config.yaml
norm_place: "pre"
rope_theta: 1020.0
parallel_block: false
init_std_qkv: 0.0588
init_std_down: 0.0
lr_mult_up: 0.907
beta1: 0.95
beta2: 0.99
max_grad_norm: 1.0
warmup_steps: 551
schedule: "wsd"
decay_fraction: 0.84
final_lr_fraction: 0.1
max_seq_len: 256
Each number is 128 + 32 x the weight over the matrix's rms, rounded and kept within 0 to 255. Layers, rows and columns count from 0.

# layer 7 MLP down (transposed), 384x96, rms 0.0601, rows 177-196, columns 64-95
[[148 156 137 159 168 221 121 151 123 155  94 137 146 146 163  85  87 105 134  91 128 154 102 146 119 126 127 144 123  94 153  38]
 [143  99 123 138 164 124 122 118 169  56 128 139 136 131  91 181  80 129 116 139 106 105  89 151  63 118 182 144 167 135 118  49]
 [ 64  95 111 102  65 158 158 102 108 149 145 111 143 135 142 121 106 144 182 130  93 138 115  99 169 138  88  85 109 147  99 154]
 [149 159 100 151 168 134 142 104  83 161 107 106  84 138 143  51 154 115 127 144 130 108 114 201 117 145 165  73 126 125 195  64]
 [ 94  92 156  99  66 117 100 174 167 102 194 156 140 188 114 236 162 118 126 114 103  71  97 101 125 128 125 210 150 142 199 109]
 [ 84 161 127 135 107 162  99 119 130 155 177 102 148 127 140 109 103 127 170 102 142  84 113 194 148 145 111  87 107 135  83 154]
 [185 101 132 137 131 155 101 110  97 128 132 172  89 165 152 118 168  97  49 138 111 128  70 126 154 183 120 130  99  79 213 104]
 [112 145  85  44 155 131  97 122 127  91 141 112  91 131 137 191 153  70  99 124 144 125 140 127 177 134 109 112 229 143 104 121]
 [ 66 152 120 123 117  85 117 124 108 159  81  98 149 115 144 146 181 144 161 248 128 135  96 146 110 133  84 140 145 148 115 194]
 [130 109 143  99 180  92 145 131  76 105 154 179 215 117 126 110 110 186  81 150 175 131 137  82 135 107 200  88  53 149 158 143]
 [ 90 116 124  71  94 145 141  93 117 114 125 137  62 123 124 211 145 138 125 118 148 147  75  81 132 178 119 162 136 115 123 140]
 [114 151 156 145 113 110 117 135 110 146 168 118 108 111 139 131  96 125 131 114 124 126 144  68  66 136  84 147 117  88 166  74]
 [133  75 162 120  74 162  93 129 129 193 157 164 121 208 143 114 127 166 123 139 151 101 179 100  70 117 117 180 131 120 140 142]
 [ 47 161 123 147 120 125  49 131  55 153 174 181 144 135 134 186 148 103 141 104  64 175  93 140 111 198  99  58 107 148  58 104]
 [169 117 162 154 105 121 129 103 157 107 176 186 160 139 140 157 188 149 127 117 131 113  99  97 123 154 168 125 128  83 170  87]
 [168 100 143 147 100 168 129 141 139 107 190 117 139 155 130 130 178 190 129  99 115 112 116 128 120 103 107 120 127 111 141 105]
 [124 145 116 173  71 123 102 166  97 140 171  96 126 153 113  98 149 175 111 152 110 110 142 104 141 155 122 125 132 132 118  98]
 [142 114 153 134 133  83 141 144 125 128 143 126 138  89 158  83 128 182 100 114 148 153 141  92 108 107 133 140  85 116 136 103]
 [157 106 148 227 136 143 142 188 124 118  92 113 155 206 142  96 136  95 160 145 112 107 118 138 156 142 152  74 104 163 197  90]
 [133 130 142  96  85 143 130  97  72 118 171 129 187 100 132 134 182 135 105 131  42 122 110 128 102 108 132 102  85 132  61 125]]
# layer 7 MLP up, 384x96, rms 0.0615, rows 178-197, columns 64-95
[[121 118  97 117  80 127 129 168 145 134 106 157 130 114 120 173 138 149 154  92 138 121 182 147 129  73 113 150 182 111 107 228]
 [145 118 181 175 116 179 154 103 176 104 154  97  95 124  91 155  98 165  74 167 144 210 136  81 142 124 205 114 146 109 124 121]
 [169 129  98 146 141  84 154 159 147 105  72 127  85  79 143 186 138 123 133 140 198  78 150 125  97  98 151 139 140 152 155  97]
 [153 179 170 186 176 171 141 123 124 156 147  41 124 107 125 150  85  45 104 150 144 148 137 150 171  87 175 156 127 149  95 120]
 [195 144 184 152 128 106  92 116 119 125 143 132 157  91 122 171 109 170  90  76 156 179 166 108 110 126 108 131 116 131 113 150]
 [108 144 137 150  94 165 129 115 105  97 114 106 130 129 150 100 164 111  81 109 132 191  81 106 108 137 110  54  74 161  51 129]
 [176 123 135 196 146 140 154 130 119  81 158 112  84  84 112 148 112  99 104 102 123 114 176 158 121  87 133 199 112  96 140 195]
 [ 72 129  79  90 157 126 170 111 135 106 110 132  90 166 103  83 139  67 150  94 114 108 134 157  98 164  63 152  89  79 145 180]
 [174 129 157  80  87 149 144  99 199 100 113 152 137 108  97 124 152 106 155 137 144 145 147  56 108 114 184 173  87 154 150 168]
 [205 126 167 158  96 131 111 129 174 126 112  93 146 124 112 196 221 161  28 184 146 157 127 180 144 127 165 141  74 121 182 144]
 [187 135 122 189 140 174 152 103 139 119 109 124 136 124 125 123 100 165 120 128 102  89 174 101  87 115 109 101 125 139 102 100]
 [ 91 185 102 166 140 135 170 120 221 104  94 134  81  98 115 134 219 123 137  93  91 133 178 176 102  97 118 126 149 114 117 122]
 [ 99 130  71 117 109 164 131 177  98 109 111 124 150 200 125 117 110 111 123 162 131 143 181  73 157  90  84  54 165  99 146 165]
 [163 188 156 171 176 112 131  68 140 163 162 156 123 149 137 133 159 124 134 126 130 132 130 103 148 149 109  83 164 151 145 147]
 [189 172 120 157 129  78 138 167 126 136 143 155 140 129 109 138 105 117 108 130 181 111 148 152 160 109 107 109 133 165  55 129]
 [130 136 137  92 168 147 154  90 155 131 102 107 122 130 128 172 131 140 114 127 172 112 170 121 115 124 112 147  95 140 172 106]
 [120 134 151 160 151 120 150 114 129 110 112 102 169 122  58 102 150  81 114 151  98 126 149 173 112 129 137  90 130 127  84 123]
 [ 74 144  65 159 164 150 143 138 194 181 101 114  80  84  68 163 187 152 116 105 121 148 112 158 153  68 133 122 115 130 112 148]
 [161 120 147 115 110 147 186  71 174  99 110 106 127 186 154 193 128 149 135 129 144 185 130  72 152 151  87  91 141  84 141 135]
 [105 150 125 176 170 121 164 189 137 131 109 116 147  87 131 135 120 131 106 121 167 132  78 135 165 128 177 119 114 148 125 167]]